config = dict(
    num_hidden_layers=13,
    hidden_size=576,
    num_attention_heads=9,
    num_key_value_heads=9,
    head_dim=64,
    intermediate_size=2304,
    vocab_size=37265,
    hidden_act='tanh_gelu',
    norm='layernorm',
    norm_place='pre',
    norm_eps=1e-05,
    positions='learned',
    qk_norm=False,
    attn_scale=0.125,
    bias='all',
    tie_word_embeddings=True,
    parallel_block=False,
    init='normal',
    init_std_qkv=0.0186,
    init_std_o=0.00364,
    init_std_up=0.0186,
    init_std_down=0.00182,
    optimizer='cautious_adamw',
    learning_rate=0.000516,
    beta1=0.95,
    beta2=0.95,
    weight_decay=0.35,
    lr_head=0.00551,
    max_grad_norm=1.0,
    warmup_steps=203,
    schedule='wsd',
    decay_fraction=1.0,
    decay_shape='linear',
    final_lr_fraction=0.0,
    batch_tokens=131072,
    max_seq_len=512,
    doc_mask=False,
    train_tokens=856600000,
    max_steps=6536,
    dataset='wikipedia_en',
)
Each number is 500 + 50 x the weight over its row's rms, rounded and kept within 0 to 999. Layers, rows and columns count from 0. Numbers have three digits each. The size before them is the row's rms in percent of the matrix's.

# up: layer 7 MLP up, 2304x576, rms 0.0228, rows 575-596, columns 0-143
# down: layer 7 MLP down (transposed), 2304x576, rms 0.0142, rows 575-596, columns 0-143
up575 117:476462524503517503458448471572470551526530505586433460542465449499573473495448553484467482573483482509549531542530560414491536468414433522428533401460467448447439568483573627542519475498568516532505445519479541416462483483505508460527465501553423455492498438549501408596501496532471524526634442401470615480522424519495481475490494533531348530572428545465488606479694531411386534449543517440482517457450520557469563437507461498374566
down575 138:432510467436483444431505522563584502389470569503570480547460440513531533531474489498477517542455378530543441545456425480488516492483497503553495486594549402435454532464545500572581434414567505485479550444536498461529496471453493442508497550524511486533341477543446470485533478466533418541411417531443528450394493551507516528479472512492430472536538500331571541514568397416511514475541575527487521515555523408504557456556478541514550
up576 091:466546512531470506546529481503493605498600469546478493421479475619471465448443454461527529522494454471492487512450427443500572482585508471537556418445437485455463512537411475526422425453467465476676513582462588462459489486503456520489641489559501509504481581531430429540439432522480524458528451544498509406503493603470484568481509488494487510408400495585492560513531586483504450408495451541469441480456529522559531519472485513490481
down576 083:485418481383512447511478538415489451491470505495461497562483507467458454444538470424459511550613414467504494442513555388486481496498602547516562446461587493504479484501551550530467453475514583556564447570575506597594446503495441541544550483473441496482474487588535495502469504505482522514527439466499549525561446419503488474571448588526488548500534542497444467494486554462440498478548515557354562520629512428504482529530506487530472
up577 091:538515596552515559441470439465419409445416584443460534484566505550475449480488425511458448504517527447508587547434473453506486561573567431558571460524510475434499475528384496427457528484381491524598521563491531384501508531522554495471419508514428479591467513518487481539418455454469482535451465469584547529474454538550475572519547445534504485509409423545454478452561481467483566498474504470545388527446536531468510528483529504441525
down577 083:458519513514521534574459528474497656541532416474470529524549472436521438563525537518544521519591480466468457559486413644535557489461335483424379540434548481593459466499547451525515533493542476559446622522489456530459514567560496457490478557500547504453490486496384446544551562487428453424423524478464497547534432479578496470484507601487419508500512501447516487463426530447481482530505499530519552537522482539548546498529430556570428
up578 093:521608505634470470460418391416491604443327520317516501423489498483563464567541504527435599504469533505551505410415507468421399553501424505530493498623442598512498574529595410484526504474504539542423561518534524504566511526547471527516540459542499430489503462520461326519528441464543552439445574548480484550515523540570461508470535500488480487451493505580497486472494470477460519491455467420524562538521543463507425456551531549445543
down578 098:513449535460465509528524562644414482463543452558464480528502489545480567466496542465537449494531460474450446550466488487529505464457501548488501437453487437502556494505438483508457428500537521470558509538494476612463472542450552515444421538517401481489516438533631536489521500411418547427520511438478499491481466471500514467497484504519584545529503523427531475537533567457493485528632514657487409503489491592488484587446479489518484
up579 105:460561482489596571441530468510490508524530532453482504535533516540436470478524602470529498392474502559390492489506554353603429482480475535517547418502451540470508523513504487544491400453507485508540488522490447403528480485475487567494441481532499569509453480524432474562547431550428528471441462572509528460481504488506440532413556507535415552443496451582481528538503573504449486427414431447494482425514523545483512597403569424467492
down579 092:540484500460436504578442564456521472456508567544556496468551457403567533516518495499527477484576523497477520547461419493417520441492497475551583449580540500479448524488371537582522546471434445541451523606550452470515604504497571420535522558541503419512518470474521498526552604473573416492547477552527559437508548453493497486548544580608534479455549552441512539579532580528460495531551473519418464540461535497587480532530372475439463
up580 106:574491569517545508552499551528500489522488397449607478521387455476363542454528530499448483548562518538485563438531491513469509490493389431551557438535511467458419467476486562399438490487480497508533539505471513471509546450469521478495547495524453472571527547533460451564529482531478539435564496392518527528414468423446418614469556470561502450416442501492543574460450533520401470418510551532476613466492482488474458596548417540449427
down580 115:408379477408493486463511390549523496479510492444510560362464452472472435409494518545576393494472571457462553526494569587544430527611475426519527420488407483454561454482400492475439447540546537401505485542576543499541599466462491501551574512477487476588488517497548575315569615470530480481550532510487508519409555411441467572480483553536494399505569501455552461490466484586489627482540487540448518511509478479385511437518478443486517
up581 108:534549492460503589544555474420494484481521458508527483494451475469489485436466535449445472479562569511514483562492467534481558487486519473613577536459548490568495451528458487574465498522411537538498558509503578538507406514449460521497491522515502440489489562545467579471571488482504546539531522488499565581518482536467552637492516509492420447499438474525464479439537472461503467504531517405413397602531496517445402496592441471473517
down581 112:417520439541502472500516512524547533499504493523569514470570503479436570526510481534522525507450483538566515389482407404489437525556510395400532431432532459500563468500465452467506488446454564445507456499514491490520439483512608496522529508568502444484499531502501515451519613504497500515527542555603551482406551519526450457507522420521611567551407456485475605562431471537487527519535568489506575503529438560567478560571475490531486
up582 083:554557602503546488514508479559484542513483483521461541553515471492411506499377471534515506495501490503523478409409531539529460417531399535517558447379586503474538476447443435446456507526505481477526577547538453491469504559467508485409491600484480482538433665534527466476513560481498446512441407476496566529442508457469486519445473493566537549515596533518503581554473501515506476511389552483529447425461407525448576468537364448499608
down582 094:484459632489520576439470484553463486485455504481445600472526471377450530483553490525486495477533500546477584374551517452419428459520452510495433599535481458592570539429605491490432498483482591558546429563457425514509499528525311539502547442479498417534464502501549516451495493486441407435492454538478407459485546477479530484536483415535454511438480529496487526580582411446488452576514434477479488652589559475476533458489522472468501
up583 079:421524433488499484525425534420467515448501464525471515557552479592395508509543508455515471509562460483450414461557476557541548428489552534500510483557505506465539461500512475503431534507585513535503532428540531474478517463516502532548453479470481547451510528495510418490539522506595464513517494528496490609530474503420506460485475366514550551449511474557540497447477496459468503515516497539560507494533412571561538444486440499505628
down583 097:515465546577537459510596476438566471442397616506537450495486612416539485431508502427508421551550453548516541442447640434431531581527498570549521531514443533523466519478521490531448458543524542484536351616472524528613553520484448549472519551519515520517552469461538561503530460497481458442597487534459445537481474474543465603472413381459443455527510439436636463479482554513479414494570368471478408559522471495476511518538493512584471
up584 114:481500496451497507489608519517558489430481451491483491555492521548477515354509585615560484476519518547506418440535513545512562503586505527574575465584446492481436477616528404467450489588556427573460570609567503527438519476554479451472414439553464546579563539508496489529544485472523536524484445479545525489522497537475541526499468482508411589412477513542493450472541448491568463410472484469489489523368514495535499491583550441422499
down584 116:453469528542521462528492430526442539553505430580528554438489460457531502563511566446431495534423494489491538492524506559473434450455515453568488493539425531505496443477527520469474532437480470480396487490425501547465492460539549491472611520524532553517558480505491577564550512537487540490479583526487548484586451512526475510487589513637493585518435589453449532618490485506507536466505538473520416515560383388513473473467569455578597
up585 115:566529521426503609486512509510551409447524492526418546486608501486517483447412443457430461501520492506504533559474516547520562501501553492466458432489550550518534501454542451535524431442565423533516546478524512523447481620398527522535419456525478592535590427521504498528454472491503520515569512447489525484500440546514494541470568530557432518390511535512475543521468481419484492438506559459444507493488598492455491479464463522413572
down585 132:508483525514507549443464528449408449430513556503559535485472555472547461432477583550508443544485463505493536458411559507439420498583491425481487460471495479519430561469454504513485476469534427499512611540521523444495567513483476453541488472474552407544485445526548551485474593553606469494464466549574568548527496500516548581432541565509481448466497518565566551531539554506546426417498480426483573539387514498531518531556515424445431
up586 083:475508498467557481534549427592489444541519423558448452507444460552502462471462504554509538443467534547495377469476421500440452545531616446533547424448480495520523426477478507547569557547438491504423554558428494485480505479545531464463543544656511489541477530509442511519514461544546515515505501525470500396521515486448560441436501391513502477610543540569444531422472564539471564503547507529560515490523480522533564505530436373596606
down586 089:550461513453504545463562510412577455470429501550394441425491550360580515408553516539496425594467486477487501471565523374568484526514421426528557478542546439493506514394576496451555490471484538514515429561423476492523511458503562544537457496422468544455453460466563518484463472526431562503504572492518475490571514466565456479525474458577504451494453445551524524512479525468545479517511496471480406579545557550425485505509506558473401
up587 108:557522476549461483422492440546477562535401431546552496476448533525554525572482564572459520482534561442514562519467489425514505526507438571480530470536522535358405526504475548535542454555514488472527407583499531547440416434538442571473475554576382541482528433509478491493553405531505510459533527567496562479485514514506442541411488489604401522532480482501505472484522428542560507401560499443469452554448447472532489417549543477617508
down587 106:489486564495464519606423491475561460428465472445449499431587477527543525486511491543484475460515449504498475474474611516524505390566501557387491483519542485491594490514558484444397532433464509489472443459531335464572516477538547505466541494585497497549552558577494453480526522517457522554442462418523473529502428509523445474428527481457428488564497538476479516478525584558530519560481490509513510424451533567523524660522545549451416
up588 094:537541578557585502501484516553549504463533446507475489498445523491519443457512434553416485448553502449364576563436477469448527469631486544462502503513521476514369425466375518504500470520468431436450496582497591428554471465486563544526545497510513515591517463477579506545549524494503507507456502569362493434439496470519516512414498457550537501503423542494672482458476437474562502445444539429479572531485502589545486497493388476405485
down588 091:576493511325386520422503485500534546450449453479493498523607520483530468460503511454547481537579484504484575524446434467510497456557473445618484531501445501558358481488474346479509469524546511482482529545493498481520535518478480576527507409520492457549498595486535404393504467482530521459516411544524480546460475470500500558610422483520367509503355564535554526513516415573483524530510411506498477456528355438546463491551563515474561
up589 095:523409490494515566508512530499549495559544527487494485480528488526534514478423463497451481544562495446434494497492524495490477437574503501595439531471407490531568506484414449482462548556533492477541466413574498482518438499358480525473561493564482534449578521560487498524464406483361427476598488434523488437477495521444473495488492475527451545458441515457474546549553503459357566424449511486612434466512638535452496476486559559439613
down589 081:476536455470498564445571477508397530485430556449426475406501523498527522452502460544487494422479490483516487551586478435486427574558460444605426594502457459505490552514493427551526492450462443465511458589461461469535547506491443487468503533406503480465488479504408499506454510552461572546491416566471549482508553493522435469567480508519464506461479561503433479492532560537542600497398511596487520486520540499479458532539454516470550
up590 100:539500471552515553523464511397545524500528511573515428507450420482503533499472499451421611538478560484577468469428455450518576450562548392411500530508435554420443495589555515558440419430446389540515490470571560475430516618569528545469529540519473518432551483499501391532520491534475513571481560501491488410448382590459487510571508419574474506546507574500491495547480490450395477504478547529560590521471432480532476528510429421481497
down590 081:484562404490530549552452503545543513564478523405555559473517438546500486554536527479480504506497480404518426490597450607546486574347493584485420568424510571492454468616469526568488498489502480491505629510453463554490471506398462530480499494517470491458538526413467495522567475502385545532516487467460515470438476529509485378499585537525445482515508530536489500515475571484565586437486473487474506510516457551512526568440465509479493
up591 108:468494466569434536459504519513460496490589518475436466541513513556459542428410513420528516526429489496461450522400503499520480453498531538395412584549470522472508482447504452465545454574613406548464511414549488489442473488451521578542540554544420611530488541567446463471482501556434513560451546490419493468499488540418545570458533497537525514546625545518501412477405521480464531504473522498422413561471457468532475515567530510518583
down591 103:573515485534585514483515639536426499500420459622463465504516484457448483543585413482500488561462561542474425553528467447520516562555533550522548495503459428422537518474488568476440466541438547534573478497532559510549526416446447508541437473432505498431520453479465467560529490438517391498475578469548451473579502505528426510537417466498513538462443470522610568450487560479591465485548520474600444585430524563490494483474558495535508
up592 109:533519509525451537514533504480512490486517422443514443516485476601409442548458578412525465410502549453493389525436490420496540492535489462584523456567551523527468507481447466414502402449417525468516459506536533489413579529502495598589544480414520445611544452548493470524528471459503471482545530464517556539499375497522485533509525397483512474452566508563433531490525428430407560480564556449517501455532588455561477523560485556495520
down592 102:405455409369517508392577418414548533442607553551430533562455520475508512490447418562511574534625483499410486559490490456455490544573436580489515528540507609500475505516527505492518557639539495455526509559466455477562373496507555495493437404408576462461497554552520586496481516522509559460419427499423543442512489449483426600485454507413525416469550460486453454481507503497542518519542461528493540552519457542546490522465490511437549
up593 095:502486497492496551525467495519538458515516539454434497529520568522504512543500493427446543467519575449435526466375410537518480408468469454494554448544433480493529466455474405454460505493629469550479499574553446507520421510530494548501499438521546429494570599493449536481537560420493435470545472520525563514469465447464476544521532496574501469521460505425504548473587349498567437526473621481627451439561558602582495520480569541461460
down593 101:528579505465509531478536522496467506481468542524479542505584441315459528469582519568564420418529497503536503474515559499476466523534541470531472482563556480615429485557523492446443639527517535470558395504471456524492508454452387571569482507588518483559425549396466578571464524451528443501458466479480424455553548535568479464442565538457480493459453482544524442578423463542534439464515460491454576519467482481540463585511375545549480
up594 117:595536537499579532512474487418438520476578573539524513497525450510468565464483409595430613478442456519449510486438416504553511478559567443528491483443445541398489452516478419494414525530516540573506478535513516544494479505499463457515473414554491509512561453510483478601545491455418583513556526449546441498539529529423512494483472473545455462424423497568478463414504419527489573479404529440516510558514455525545578562505450504468502
down594 134:565535456467523501528554430464430624508547581542463516497486585437461518487528500452495464545432468487434470534464523491549563438508478509476602493490502536449457550506471470422457514511408511498532497538527550537533547564502488475515466509516473466435577587535448535469523533496485469433502457508508480478525493490600448499570471526578463504504495438582564488515522466498458508522489541464490628568494562423508479457522422550518487
up595 118:492510538569446470453536391414552506432468501429527512428483449537569466496441456503554584359458580476520474466500554524575524530589542508436467497494449558519495518559645466470451528462533439533557522516641593423447510584520483527475489496560431466565489488536357516526469465545599553481535484541464497575421472407414503496496457462525516450491539477480420570499541463498478563534420605512521542477419417521470522555457546400450512
down595 081:443570536592498515424460445504509504429517530490447516465503370510507540458487460510480554340476638447467443494577511542557488583483496508510509513481413533444487499592525493533431476501483498531520502530627497431475470600520486540431453458525435473546497512372470534605475450491481494462486524471521511532435513475513585330427527562496515558524514478515494490480463456406469483467446463478501497535508506532478473511481534473520553
up596 103:632401514472477474483470463551439555469461530544573603429533420514462630490483449543472518483461533499465495506445519458512461379476523450361493436491478645461537484462506531514492464407479503523495512471485517537447521477538521483496587420484515529491548588559539456494468504494587518587514568622441491477479496493436513493448509538468512434523567582472386424436546530435482498532529480504491555499518503526503467551464409456591529
down596 106:523510450506449507444535466510437510561509468511497554548463515545472503481578504551540551548472581486529607606593443568474525573477479390541472490568551474495429515487428500497486506448450434552514453536486509511505468483518458465519417506543478469386434365460542457523497433630594432488502434545569554503517560502541513427496399439502459553507452470540526599544527487508463494517430452533484548559581578562489531493424530509503434